From a checkpoint of a small transformer trained on Wikipedia.
Size: 17 layers, width 128, 4 heads of 32, MLP 1024 GELU, vocabulary 8192, 7.71M parameters.
Architecture: LayerNorm before each block, rotary positions, biases, untied embeddings.
Training: 260M tokens, 7944 steps.
Each number is 128 + 24 x the weight over its row's rms, rounded and kept within 0 to 255. Layers, rows and columns count from 0. Numbers have three digits each. The size before them is the row's rms in percent of the matrix's.

# down: layer 7 MLP down (transposed), 1024x128, rms 0.0324, rows 191-243, columns 0-127
# up: layer 7 MLP up, 1024x128, rms 0.0385, rows 192-243, columns 0-127
down191 005:128099120098107110142145157181118122134103108101167131151070184137121117123144128117159127153159103129136105147130126103157175163134152106125123141146086119139147114115129117122153096111180107128129127133146109109150130079103152072130127151142103126172102119141132139159122090158101174122139141172117163128139158122167111101106164164116120096103089107105109144157115123110159109146117
up192 298:124089130132122118088137116108179159089128118145153087147138097101146129135116113185131119132118126137147150107093112125143107142085124095166122116151116087143115169115147167159184122106162143105117157117100131107081105145088145118114106113119122101121142107127171109112151117161146138146132153145149104055108097156128150091153185133103123130154147140131138114115124153106159124130133
down192 315:116115140124144075122152087103134113145103119105114131058091145154113139154100148121147169100121107145083066144110138146126117149138132105083162125151114148167151143155132127143159096132119113135124135156137166131132158111133098127130135105134116113145094165104107114138126140134147107151111136146083143121174168148123119116157174134168147111102094108092103164178106134089113140124137
up193 010:086135095123078149140139118154107102130069121096142128130159175118133146135110104119116121100170121174116150113119157156131105126117114134093173119114123135154141086095094125129144144131116093127116134081164128133146133117118123078128145093107130089145121128163109113105129064080135113132152109133110181156124126098130085099120140170140161098134158157121115117119171137128151122145123
down193 006:140133136094110108087101116103097082113148147142110108099169118140146118104156116153143160126114183130124126151142122127141089079158125118115127110091096123073123155160135150120087109129120150110121128123136104174122109138153147176105132129127138150151142093128168093138162146099102070130132116128139099112090091140120128155175112173103120164158104135113132105122135093152118099146113
up194 009:142164158130102129157171118172095100132138148147146160124103198131094121120095125157158136142104100123167153137127159142187142117125135110152158114144122133130095165131107161138125142157106128146105168138137129154098150144121137106129120101139142101131141208116146153131142179121140143146117117150098175108116139135155157134123156108129051156122147132102122106149111130123118126121137
down194 007:128127137162150187127110141144148132144158108132111134130150068118148155134133152136111111126127147136103119135115150104081138132132095131170111153098221143173104077142162098136130148120147137133151117122101185123115090150126109143109164137157145177117125145128125171126134150118140130129156122080151092131139132118103148125127127108116176151133190124142127136111158112144152147126124
up195 010:128123110120048149158125104140098083139104107104140109099113176131124103113123097116161111118117147165120151152129139155176152146152136111142159118110139141114121126137095120130112162125122111147143149070149136143127147139106103111129150101099142097140105136163131133092115096120150145145127149163114211145077132102159138120124139171155156111122143165100110140145145129158174111132127
down195 006:118127151143126149117112129094183143119141120130117154122160094126148164093143135180091154097130121125138114115132154132101102117150100170109071094121171128116117125142134124135118140091128122127135127119099126121131127163142144128096126131161147150147174108116161119149147156100142064142137096126146126110125071180080109127130137145125149128141146106135182085111128086163103161173118
up196 009:101106127145142156169108142113110144125139143160147138133129114150147147168133132136150133123185131149136157119198170151106117136147125130108155135151204144134158118138145120139141157115152137090133150140151157120133159141163133120139159168152148140146125124177130120139135114149147138132149146099121135157169133113151090110141125187131218176144152144147141122145131125143147142153148
down196 005:112190107090098084101142124140120131143142143139146139112196181130117112102145103138107140124156176115179134136089135141149107109113122098139126144130063156106131113139113161117126135163109133128120108115123084128168142160151134097161111104104096079106136109127155088114139146112131136159154119174152126136087127118132124122150129154122087121107093154119095114135140109118130088106122
up197 008:133132116121118150131131124127106111144071121193145116127076117127110132124112140103095104112161153125110128115172133147093119125139115140139137143155088114125129140113140126127165130171141151132127130133122140086108135135137116098130125123129135139138143014128132143115148161123148117121150098114091119112159139134133126130166131008153108141159140129112143136107136136118106120122139
down197 005:106129134118125098143137155148124136127156121097171112111173135132104104100146140161102121124153176077136151119127159113118136120170117111173119107091151175126149117123140164078108148127181151128150151128096110117129114110149162099095062155138093132143139146135152131129127125149140165126169127169197180130125115123140081109157136151104132144136130149114096123112117125128126119143110
up198 019:121109120160145120133109107116113117128115131131132134164123113114131146123121159105073111103134124122123118100151088142093131104118119116100117143137072115109127155129138110123142100132123132091115115146109130106110105121140129120123098112117143139130124078116104113111150150138125116098147134046030067097184121121096097108114117077122065135137114098143132121123119137123080141126114
down198 010:136121111099124118123134133144097112120127124141128105088120160162128093107153117146125123146147159124122114154096137112163145141125123100192114108114103129145131055106128156113133130130172108103129129074132128135127099099125114082120103151111106151135136128131138152134102140109130134103160113184216168120136159133142141106145115137124144130091107177087073149132147100102165120124123
up199 011:089106135133100117137125114097108129095099099078104123103125124121110122119100086110143140110137118141112140115125135095120112096112092115111119106094179125089098095120097118110109145080105097087112127096153149121139136127143116128111142137113155107120101145156124109115084071117122097140136105109153177141089114096135109103118093175106185075087113141110126137109117094114142094139122
down199 005:139184137123121114133137132115101124183121128157139138130131130173127160147145150116125131140110144117167138097107120163141109104106162154094182113152121144120148143141136145166126099162102153148094142151137123150136144129160152171156170095113114114132112102131136112119151158150106151163131132123058108144096121162159114172138122138153097135181132107178157105117128159137124130070121
up200 006:132149166137118129155108149089144160086158142116108082130122103160122127152106099151152139141120155155147159125110159091115142136135106181147139172097177150118200126141120155106151148116104147125102116140152160124123143111129180139142153177167147139123137135146131134155116133147111124114174137139161138152120095112120122179129123151130190171102133107116157139140092107136129124147133
down200 004:118151104098112090113156141155118108104085123166144146103158136128105125129169094111099117104152102105134128101122125140109136144103137117130144121142123120136137172118165107144114078165120146164125166138081105152127130131128109099132135107141136125106072083143107128087099168116115134154089106124089118149121126132120070140154097129117108084170160139169146130129171105099139143075125
up201 008:128130151137174131107123158136151155096110144132134133162142124129155160162136146133075127118177122142132121116132120120072104126113104157133130174151119112164139131113157154121159115165127164176132096131118117124112113103128153116124102136164118153119172065122118116125146147135103129108150137067168089127181115124114105160145157116128096168170147103142130143091136151090090116137131
down201 005:086143101107132101136124121152086112152128141143139091106150152150070094104129116115143135147123155094129153127144100158140144078092134079188140089090104186117120149100151132123108156141134157125125137111139112156112142107123130104126110133121119135144081138147131160165134157151143148131127105194142132110138135106129129153156085090110119122134104177123086144129140097134122120085116
up202 274:124157107092150121143141151124154123123119114087128098156103156128146139132138136124104094146099176048135119142097103165087099154126118080162113122162149145135165159123142131110131137106120139096139137113102097135123103137115145109088122102158133182147114111119106175176143088090134144124143146175104141114129131114185129119145150127108082141140155121166104145108129117111132121105136
down202 294:125117157169112151137083105125101110128140140150124148131172119127104100115137107106156144147166106160122146131167129098189142108147115167100126139125054116126076097146095139117111128111143107147145132146111145138104135112146117133140127146111132082144145174133157117081102125116147102131114099080118126142110117165073135115101165141156139153105116125098151139115155152151147120186127
up203 282:115170082145130126122119133105134114076155093155158116175129114127164136133140119125118103125114142172178133154169079105136116131104108149151124093162143107131110113142134101107107137144124115130191164138083107112154123153149140134098117133134139093131110104101179124102132150128115120084120131148147092107131149123099113173156170104112118103173161106116154088114126131137130102088133
down203 293:175119149113116124147147131142122115172106157113103163086095160112132115116124132132133155154133126093088117086134142132148136127152153132121130104116176154103138138056112140168114121103124149115075099127162140164165141117114125123134144138154108138086164087137074115168122143119126132119155109112096147162122110146159137132093074149155108116099139121128151102172138111155113103151104
up204 010:145144118135162145102115119144140118144211178156149126158072131131141120129160162143120109131124138096129131156160119153120117134148147164155143150142073122130154175141142133135133127164130187124119109163106118154124144139140140158120112148126103163131159132106141125151148194138132145109158150126108071096149138141113170156151137084132109166159136122144130100133120165142117151137129
down204 006:120112138145135126130122181158148168110147115158115163145164140101121121134122109155134148129198101135142135149127145110108163144116132099149113144106125144152129106096140131104177140132187095141164123084094129070165112136130137081142121146170120100114115120140129147125116106140158144101138129164187186143149139123165116118101140124154119114109136142122097171131130120094158156130156
up205 347:145106151136142095127054132160172132143126146145146093124167152141136168126123128088176106143144110136106130140108113159091096148110144191160082144093128113116184139144079131153137106115106130118104147172134116113129135110126113107120101108121107138108161117125105124148120129118128122141189124106146141116159137098117148129152097099128127174162133089146091140145136113104112103093131
down205 346:106175103075101125134106068120123149159143126115122112118111207094128145146140099175146116134110140144127096150135107135142136129134087160122116119150164131127115159131154148144134126121127120108149138158154126141119127115131149155126151125176145146085124093117095109123118128141103067171133150162103137119139097124108114169174122088104122158114136145130122101126159077118104125078142
up206 014:137131116123184124094105164139158156109117150162123107161149098118138158164147161144098098122159150108113121115112108154062080138136121148143130154133113123161128119123141146127156114133102157148138082136107119135118104100126140110123099137164094152124161079098132110135157134126104120115135102100172064117164116137110108159130152102134113167180137110147113117102117140106070137116131
down206 007:104133145098107127137145142141083106129159079124128122105165159137106129095130111098133176121112112121161156151170126140164168097156116079134139102114087129107149137120124145104165144163143134127148123110118104120154157121138118100168147122153130110147062116169128148161121128150145149130130129190139162149141141125170177146160109102118113114132119176110105131137164096130138092112140
up207 015:148133141138163149139137144163143140150177158167152142152091135146138136137136178142111119137135134115133140136163116143151142130156151172144146160162097127168155160131159141150145117177139184160131131150116146129114129130148153129135109142152144160136165146118143147142156179151145139122146142117118076118177148143139156145160153057142077178150158121139141127141134167126124133132149
down207 007:115104130142116114150114146124137145095142107097113117132155117119113098102142108116123111158160166109110125130142142124106154141118098101169093117084124141138115105105143135090128151114185100115143118100097121111121111119102109094097082157142102137115111113111098148137105125127156167116110126168221187132164144097115111108103133138120140111108134149096057143114110139107142157142128
up208 010:114102116094095151112091115105106113124115122115134115094021113111110090092097094097121105111115102110100128120153145085126123106127123133091137127115125108088101100110106086114106142115146114140114123112126128109104135127122120116118144114100107101117093068135126114073116087138124125130107129118092133139097118084122092095138109105116136123094132143093111085150140107125160093115136
down208 006:117132151150123140154123127133182174124120175123158151155201135152114155148150142166146137142181138125174140136150133152135136123119145149132124137104098162131132195143110166137124170158123122128139123151139119117149165179142148139141089146095146105157195125107129115132147148109161129145125160136157117148126130136130130113152141183149124108170097144159125124115114143143112163156129
up209 008:135141170173122107110174112124137124107101114121117095115194150139138160150120126111130142102170174141146128149119112150115157125110106091160122125108172115100117170143110168090158137138130134160134128075145135156121125140121140124141135117131149137128129092135119130119140118126137122143136153119193203132119108136135183163128141174162118130163127108136136185114144154134087102124140
down209 006:089125109129118140142119138138089058172124103132125123102097111112084116105142144141120127088093115106118138081118108107101095111139125134126127068128152146125140105129132147156114105092110125120103128110117121121117112075130129117091136118151123146146078137131142150148119129128112140149162095157072104094124088153111100161110108081080161130136121112143161111114140067119120127107095
up210 008:107130137112108111125152125132138154108144112059115112123111146120137118131136118132139136103129117166133165159111118097165142092128120145118146131090182120134135117102083145126136150121090124156130119105167130173136116120131169125122135109120148134128123178160137118085108078137123127157143128119212158164098123107151127117153123228114140101103135143114130131125138134125135083147122
down210 006:142128158145132140134091123104100100144127132157132157124117097172107159149139136123145126142103128127115112087155106153128119091098132132078156111126088126116116157168159123177104089134117121127111102127121136145113145134117124162140181123126147134131090092103098122174164131113117114142080142137059092139127086154148127171098090102160141139179107109164138110110124122148129160102122
up211 010:137136113142149095095129153129155156118167132132102114101201100118154155134161137150128128132149161114133111136093133131097102147132144145141117134105165142156155105143125142122136133100138147169136097111119136155164116119134139133112135147146086158121127108132135105148118097140119132132142144187235149115102112148102142141125151199131187157159124127153126150120152116118135136140122
down211 006:119137134102085116124156115118123095126127123140126150159144146111131118130138126114155185148126112160135182146154123154161134120133166145081122124136093101107148173133071108147163097136105114136123150136172103110177181127127117164143155122130133072127128108174114146117141092142118136152095125156037129161138130134163139165128137120157122098123132138142164129136119138138117120118144
up212 011:142135104105169111066135144162160126109154167155134121131106123118143128120160155152113106142139129091131094156098122143117091134114138169144126136135041124173141131125148132116120134161137157170128115155092103145129122120100132134106097124127081136122153041104144123146152147122116133114126129152171116119140122132100164144159157090120103124171115104143118099095137155105124112126126
down212 006:098098146144132153138125132128153152129152139136083147157197118089111120149116123135164174135162108163106184128196136130115145115148184136140135114092137133119118179124111131117154151118129123134151138113126150088123151142159151135125109147169120093099119145148139153125116067149169168130138135170126104102138133125166120151120146126172141136102149138097113162146121159142119142138157
up213 011:157146170154151151149126139145143157134172162145148143157138175146129135151129146145151123131101146154129176139142136149148148151141125160155160167144152174157146158169133148143141138132125157154142126167136152153126143139141152160142133153165159120140158209136156160151154160162141145139150131137146096143130145148182142161141155183147115165133146139140122144169121131141136138131148
down213 006:139138166156153180148143156128143153112152099156119141101128136154131175131115137126113146111126087121163129148127135144119149134138104122169145130148165111161134113111154141127150148162134137137154131119109145125146158151129129113172172128160168160140113146151106151146125191146169091124116137130129163157151119175107156135151113085127151128154179178148158133103171156148138184117139
up214 019:127109122111142125112111115112124119130117126119120113136059104123121108118118148104089101106115106119109111111137092105102129103115117142115109137129068099107130138118124118105128102140109133102106112136106107102086097110125141110119096119115120130123135065100120124097130142131115119105121113070064051115141118116098113120136115041115068112114119098125121106105100135113085103105118
down214 007:128108120127139105154107122154126143112122125121137127127146151137091110121144115135120110146146158087117118118130127116120156137122113065187127120113072149139115124115153133100132151120169081121149102100102124120116112093095106074148088142118115156118094109092092122150122139125159169113131148179179178136151126104135097108106101146109141129100099164093070144129136128098168155136118
up215 020:142140145147120161160145137154123137155153138153157156130119167149135130138122134134152139137132138165136160148165163154180153149150145126144163137154179156157134142143139130167134158141160146167148157131160147146147155156149126143145156127133151139141135190153149157146140141143163144154133141169137173153135165136164158132141136162151158160130160172135137139175165139152167148146159
down215 007:145124173164159172148103132114164177132168146106140146144164089150164170142131158161120104143130134138163120132132156131110111120151107143105120144113161151142136139143123167104135173126149137131143134157132154129145143177137131157126121149147150140166197167114145133142147146136142101118147142101163153143134112128095149115133153177121147142179139113153139114109110152157113146196125
up216 007:111116103091103136150142117153121117106153139118136130099044156120147089093107114135133115143116111140149104146115138115179118097134162158120139130101058105152132095100114090166081127130119119159105119104120119136122131097114133113103105093105110120123102098142143099103101102134138121103130155156063109116127114101106125089115123116087103136110141121080111088116112134116162113132101
down216 006:137149123141116162124133135087198168132142136134124171155179098133166142107178118141130151190168173154102116147143142132159155145082152170109113153120138148133110147145146096117126150133158132134147133147112146147120130187133132139126144177139144137126166119118126152145150139119132138147138131124156114130132169112155117129142165185167128124130146116137099137145135149155110145179161
up217 337:123136125107192118145122177163175148154161140170094112099124089101151120118094145125118144165107158123087113136108129126124168149172091157154121109127104120068165131107102115129122114126107122173150125155090128160145122123137133123149123164147107134100128156107057122159129125078103124125150092132133147140115130123107143114118139129181129081136130089134119129136124118144117133152111
down217 347:136110134136144097129139141156103121147119150129123106136084119134157117104145118109154138120135153088118187113131092104130120138150140110105141121132140157158105152126140119162108104097181110149107120112122174117130173139088122097106139162114129121158155138107119116071179110114141134134122096113078090180146163142112137130132153179125075092149142078155144147117165139124102136115105
up218 009:141152139140157128151149146115163151161156137084124160145194091114148133141155152146095163145107128118152145133127122109110149168159128116132100157134180123171124117136173123165149087151159148168136124130112114128125114128124104131142086131140122152111138220111110129119145166165136119114128171137169093128154125134117156143135126120135091109152105107150135161114110163126134163143114
down218 006:160079129132117113125131130138118106097075147112159087139043136135129109128116095101170108175142121145092079153146124119146152134068161121141113145116130125117115120108138081112117127085142116111126127135158126157117137127094158081113138142122127155144128135114121131151107114144117137121086098118100113083128164108096134089102130109125121123105096125064096154157129110149141147129137
up219 014:131110122108152148125113125153110108134139153145134138149077125117123117122116156115095097118115099109114114111142103136112121116133135139114128149157052104141125134127154119109127106149127151121127137144087111102086105122121121106116092119126125115117143091091133137096146162144126126108116119072047072119156129118119107111146133032120051123134133114125112096123111146111105105113136
down219 007:126102138156140137144108140148151168125136138111134106140152141131108112108145112145135109161159168115118155141155159130114146139127104119205108118087149151135114119100150145112134195131168117102144117109128164120122128134132130092125074140132137147122149135107117132155111145113165163120129142152224171109141141109100139091123141135123145149080126170084083139123128141124143161133141
up220 186:120148092137114117113087160149116187108086090149097144135126168149108127148093158122104073105117130129127120150150121119124110168133146101165134106126142152145139118140179162126175115163156131095153130169128143094104089084086125164116110081144140082146132122119158103153118141148136094111136148145137125085149098121151144119129149139158116123125137118128124116077104138126121131085106
down220 167:152123172127140144147140092107139072160156142105165114103181101125124142131180135126148166211120120135133122099123104118147146096101107145095119138154108106131121133108104077131114155139120135107136115112139112194151128170150148106153131169112126149076104080115102125118103110119145120155135155130085107132123141133125141134145094112107122150123114140096115118175106107138121138144112
up221 009:107108117094094097134139116128106098083092096089121107099106136135098099123106071132158143114119106132138120122110131090135128095126115110126160078098145124102104100114071142135108155124095098085105138112187130138143135123116130108124137114116146090126094150141131106122085100083109119127095081163148187123088102119135105102115121132109134122091120124097128113110099097119121107133109
down221 006:124180123127148152120150127122112120166185106163135166134146087123145160145147155122123113111118137144103132095122152139140129116126118133098150150135172130128144130174171095161129094141130174171118161138083141159100100155171109171121170114140128134092121109158133162103169111131117129128149118097101085124125123154153129176114126138149169130160160094162168119121133122141141111105131
up222 009:166160116124170115094164154144151149123123141183142119104114121122137142109136155152113121131155144113142092107092139115123115119106132167142118116133101130147106144127129153137142136153132158173124092152118117146143115124109125119120130111140070137139164073096167135165129161118121125124129108185203142095134129150106168148154159072138100143160105117132137114096142118105074154106124
down222 006:083143147113123167131136114134137151131142129100114148175198104120127132150128159143117158156128123125110167140149135120139163113180146105135167153098146141142149160138124115109154146151143122138149153145138168106129140154159118159146129173146130114148138149167105173113143077158150141116160149124080099129154147105192134168132149147157150150149162124143148152137143159167144119149113
up223 014:125131114124115134130132114140092087122115122156139117135041166124093117112096130120103102106125107129125122109139129140146113092124125136115155125122051120110123147117101135122140126156096144119099125130116128121084121120116156088119124101122124108135120083110133134108144134116125127113138095099051105100137129119125120108121141038130050152122140113102113089122122122107088102109131
down223 008:118142146134131157130122154131149130133173111136114140101207080142122131115158141150099138123150180117130131134109156095089167133159083097167102136112169148149116093144155138120112156133158129126168112103093156122116108157146108134123123148147148170130132107134120164135154151099156125123161143146204141142150129124119117153167106146120179140152148154148108133108154101135155139135116
up224 291:128155115139149112097112086110145153084130104146127118150110124086098118158154169142121089126122121095117129089094091109151140142168141101151138065133138118123125109120163175099153122136157124119144162151135127113134121109086131156112107159114124143091107126097135111158125128154127095110194133128118141160155138133113088173161151149129081127139166099147119174116144113117128118154089
down224 283:155121114120111135126108173162115091194141162123156147096178152132165140087126111112114139146128126137171104172116132148111149110099111171125114161095149150138178125111118124122132137098099124138129093132123145146109128160129125106143139128135133114173149062123105154091138105130135169133088094125166105130117124103120139112121128079137133071134107140129141088091125125163116138100153
up225 008:111112110129098150133109103175095111120175128131110119113080199139120102127108141128141089102101108148130144153152127170187125111134154148148177126115080130102173133127078146105116163128082137122116139113116138133109132121125187134114132127132154135140125135122153154119123110130132155121154108089056088140112143136131119114130147137141109149118166134116109118171134139146145076115145
down225 006:130129133152139145131125135094139125109157095172099167104145088125128151111129126151102150102135142121129140119104125133074121142160074127114086117146135116137101117141124161120150126137119112132157100100083117123144119118113080124113138110161119142097114103109095129140141163090155126140108147140188197163146073113106111154099092131098152123133164143149116102096132099073121158137143
up226 243:151181134131168116128140131152131131113107134110136124124117134075124108120145114118135111078153141133065078123131122161072110148152131104178112119119134159133161106095133137165148113190114127137106138111109150104142131081132140135116117127148120099152177127110134150160146138147115128099170124129113128164166140119119156114142124146139111147124144139141103141114098043128105126078109
down226 200:130125133142118141113124136087106063133171133127133099145137109204149141140118132143157153160168140154117128132129142120124143116129109137086121092122110100128146122137154152071109158088150169137103137138126152128147138140129083077129115110113131133107121107133147140109087126164135139162099109156124084116144163181151114099130127132077135123141065123153135086130135161119156144115152
up227 010:150132130106175107090116133118170138116165139082110105130154073114144112113162139141124116144106127060136115140084093097079110138145126144138083144119107110135132128130149109117112099123120144152138107132083101156128106109115129142109087133132096144109130109093112104122120158149101134110107158145197100107123096132093143161126134130112097122145088073135124128087089146117105121121108
down227 006:123111129155118131151148145157146142139083135143133131176091160117116137146102121108145145137139056174121113126168118139154154158081187149124140128134119124131116148113153081143166142133143129119125143147142137100120153120114141084140165151148144105103094144148120165129116100132136170126100111144073111114155157151141138127089147094171128106083131142108136174162137116121157160116163
up228 012:111144129146091151159160124167093105117126127136146153127113215143127129125107107137138131128151105207144148134129162170182137106122133126121180126145111150140135141127111148135136168147125123132131148119162140145130140134126141102122162100132151097150133160171154144125137115108139142150143125135113207142131145114163122104117158206134102128129159154106117108144160122126145113130133
down228 008:122150133140144157108110119082151120134169130145092127100182066152141126126132150151109143115108188122109138114110138111111118101140083136145116122111181153123116103155151133126090157119120153112138123109112164153096109164157112182119146141136165165138147124137133147142156162104145086128159134116141089121133102128111137177175096110124170174155141137162136120115147120163126126141123
up229 008:106110119132132131129151145103156150140139121083114136090191063121145121136138140143095143123143136141150122117112129142122146164156140118142098115078198111162120099112168131134148117141149124154142138079131150119147108130127094101108132139105129176093115177138109120102129115125127110140120153138207170138131143104112163137127128108153155079148144106145134179120170137130135128137133
down229 005:117111142107112104153114120128105076145070135115160121178102154123137124136139093111161113150123138120121129129142138138120124115115158133082126108146118133106132153119096132139108108100106119131112144137173096141126150133112137140085109130167106110178155077096146119149101084143113181164101111145117150074115105094084108147111133174130142120151080100083116114158114122132106119167124
up230 010:166145153143174137145146136122149162170136161163148127166121109132158149145153163129120133130131142154126132140164083122135151150162142139150106173154164107137136166151178139156142094140126179149150114156119105149141116147154122141138128143135141159126152179121146133139125195170170145128134139141130082133162146148152176175159128121134135149126139155150136161116119139124099170142118
down230 006:150127122124136140165115146190138173152128133094174150154094177136124119126127135090154112170118122108148105116139142147151152153106137109168149154149125152153141103103175098098156166124193125135124138134136172108141141114118145085156113143127138135172125113124120147171128127162095134104139136157105179111130145136147112068102175115134112141113130128107113152133113160143160144137127
up231 045:136109141179160141149107115147126134121123131147163149165086135150101152145112152109107109105141117134133137118163099141113162120131110107096158149160117135130131183156125118146142124151149139097109139182140133119129127140152152150147123130128175133165127129128121122146176147166130102103146139071052079109203141133129119114121103092132102168127136108161155112140129168134107139141144
down231 026:113126136095137149125133153107121152138161116144135092064156121130141085107155131160105131117148166133162131135090150132146129141115135132188125121104109119158151079127132146108149142128150120135147132076120126139148101099143098104130114119127087146090118142135138175125097121102151147121142125163221152140112136125127155139141117142137165136141123181100100170146168087114155137111130
up232 011:156133139120184115095124147112148146107162137162128122137075095131123126119140144143103110138130124090136099121130119100102107106108122159139108151144113113114110158128136132123141122136125170149102104168110107131090123115125148137130102143149089154128151068092143134149150174152106128122120124107148066098140116146082142152140138072114068181134105094130134104116085124107075128111134
down232 006:083119126152138136142143126145133162147114119127131134147181130116088115156118131116114143145178099126135130119139114119128201116111123073156149141093123159155142129114127118116156159154144094139155105121113151081131156150120106090165123141127114129103095157148093172108098117138167182124149149147106109162155170100192146140117093117133130098122125152148100163128147137107150143115111
up233 007:116120111128128149129127109143118085136155132102152120161074133151108117127150151140161123143095135113118140131162129152126131132153145126142159125136123127139131182160115127138118114155109147070108154133141150145129154153153081136138116153110135127131163236091132118169117184101132128123120127117121124096104147149106190145141124062156134118154137114121128117108106165154129158148134
down233 007:138122148161164134140129176172139168125152125139122147147176147125158153127128134163111143126188112136159135137141164132123161163173122123151122148134189141145150108128157137138156129134194124157154134117100138105166099126145151122125141136181122131136128131152156158112152119179161163125161134142176153147146130162141131133107153165158132121109152120120158161128153129104160149138160
up234 015:100109139142103152170135116134085116128151134116161162148085174135120115113098106124140143119128095152140142115176145140176151086130134120094162120140142140112111144130114128140124150138133120067111172144178157115121159151147126123138155132115179100142117209159139137125127141126145135147123131088058152135136144114153102083128120163125102138090136137110141106170126116139144129143132
down234 007:123146116138155134120119112101118128132140129143108107103143099152120119134127137144104092128156173107104105127064137106134124128104058111160121143105152149136118073111153140145084144144139123129119092072079131133091082165138108135111092116091104157094168104104120128104132160089117108109154152099199094110109135126111129123121099149118142143123125134144097113094119131105143128112102
up235 007:153147119109145084088159147137162130131120154125116097096113106118144126105148136145124115138135130112142104157074115085131123130130140149144112131103090091150122122105135145139116124152109161207115099097126091166138090117104148093118105106125078143118136080108141106114114123131134109113112140201165155116115097113085178151140135086117121128147128116130115100090116135097091125124110
down235 005:120109129129098159141104124157166123111127132115135168173158089110113128125160134108159142171141123149085133111183129126124136126112166143103132136097100130139127197163147072126139107098152105135122156156118159117116130124131117148109144161134165106129112088123134173146131089137123164142126125112048090095145154119174123121102168153153138122143126096118137129144114132147148134164124
up236 012:126142139131171134095123143142128111124129162186138130169086145134139141145135148137111117148156114125126107131119109143121107104095124156129130138163036124145146158125140165105141138166114163137125123155105113126100124123124169132139110130160114146126168038116129131151161150112108142110150115071097099128162131135127129139137151072117088156160146121136120097116137147114092108114139
down236 006:100151107146162127133113145160133141140184118163095126125180142127085127131136143144126141108133168129136176128149115131100165108162109085187146108119122168162121158136151169143145158121145141128153119108128147108110121113138132134145098117117137140131092168141140144153144159140192177143154163168199147133163145123160140154153098112127132142109122160154114139128140119123154123113140
up237 007:141152143138121146140145146120131139156130158192126148104107106146115152125112118142157143138140134138148156142147173131152133147143133144145124121144196126149119130149159139120128159117176155163146149138112155136153162162141103135115156148154147131118133098157149146153122157155157135154144139160166211128121148112173160153160125117129211146137139175118133157129167117132145123132148
down237 004:095143122144111132114097121177144156134089122075151141144181159095094137144114127144119133131104120105130158088106137138083092109106157134158122122124151158149116141100078123086135147123098114108141117154140144086149152135125136159109087127109090077172165147098133128101111101122119136153153101093155118125090116110102090095118148129153101094133141107118146106116113167157122126111106
up238 010:127129145153138165149089151103131133149149168156160160155113141135162142146132130136143152166132132138128137128168158138136149130134132164105140150162133169172157134152153119151121153130183136125139140167127171108141168135152141166148156162152138129133141133168115125148160133150125149129149170105076121145159132115163087116117130166116184168140149138135140108188154127154169158141137
down238 007:138163111110127107124153119140168163100125159155127128131160189148134135129143125159132130118159136159161138186102134148155131138100147132174122140137081144147114152116115149142124149157125127129145143126144099129134138172125162129172108124081147106143182160129150108113128166119173114137132138139206134154136175143131128109179144157164089103119120176160117120136139141138139128133135
up239 014:136128117108163112095115133122154127117109125121100112142148066115124137132154141124085112136125120099120104117093085117066102146129123118134083139130085088123133124119164122107129079134114138139137097125080094120112096099105107121116087128135095147104134061090104107116131150124101128101120131106148085111144108128090125157123136066119095120152116088138118135077103148105098120108111
down239 006:122099117138123096147135145181120120150094150110159094162104187109114105118110107094167141146123110118120130132188128152143163150103170133175127109135138139126134136115136106120157148093150146119116153144160145132129138088117148087117127141140134140145083150148136147166094107155133169149113113168128155106146155116105136105120134087138118119078097145077108175176129109122138128113158
up240 015:160166143138167133118135160134159141155165188183149120154122111133154152151153153150140132156142146115154147141136142136118138158134143153148134164147151124184172151147162145144157126150151176180148121163116127149136137136124146127145128139160110157136168104133128139141159170152135140119154162144167112130160121140124163182156146132134166179172145140150136125121135155136112160130126
down240 007:119106138105126140131116137225159153121111165127158178139179182120110132141155120161153153146165126142133139150163121125137158148141169122189136154114103150156126170120139109109153146121166127132164142135134130104155127140138152109162136160140147116148113154128147151160129118129145152154118131143150116143129176124157119100146173147152111108115140159111116153149169117138167135142154
up241 007:150158131116151139120112143128142135151095139121140126166146143107145147172127141121088122120106131121131149096089097128087114157107119108124116143152087128158166123128125124135142089133109121176158091122080100123125095077104140115121123092136117149121151050104074118088157114108107142096136133090121053129148122141135080161107134131122124164142153127146102126110151120122123156118103
down241 006:155110128096131138113115115167112116120122138120134130113092170163142133135141120148150130135086142141146094198140117127168136126145133122170126156154092122120111140123157100124140120126135174125138127140192104162134124114099144145168149143123149185168116177128141124174148170128136069128099126134153165157150130122092153120166134111124120156128133169128133149151162087163128108134159
up242 012:090104116110082100124136095121107115086119095053099111094129130123104099114102103118138127098110129125125120128109125106138130099119114099127128085079148126093092104108070129119099132109091089101095133094156117136124116129123110119103108110095134107114102171118133116102083086105114096140110094136146159114083116118115132095114110124119103076101105123108123131101105118118110089139123
down242 006:136133152141144154111139138096091113163152081167116158130116086136147151136140142123111125131113124141107148105135141130118111101128112128051130107137172116113123118154142117178118076148107126154127119119102153148122116132137110148109201109171115129104106087137118142135149120141116152125126099109070100136105098141150119185091107130128172148169144067139165110114138127126127133110117
up243 010:130136153142143089113137121118129114101121154120115144174113156120130141138106121150113142137113089144159123091085099105119131086066108128116110131118077118127130139121122147112129097137094122101098114165118116131102112091104162110120104108150148118127144099125110117118137138100095127103133137064081080104154095130120095127096127151090061140110101084125120103102101116107083130108094
down243 008:139150111127162166139129120157115112160142130171110138102117132158130124150137138120152123131115176143094121157117120116152157147117133109217170159155138143167134100143169113144135128124137152140150140127135155156105105134124124161164183143124145184124101159139137174147144168143140129135144123138148104149145176131138137149154110111138156157135161158143116166159183138145168126111146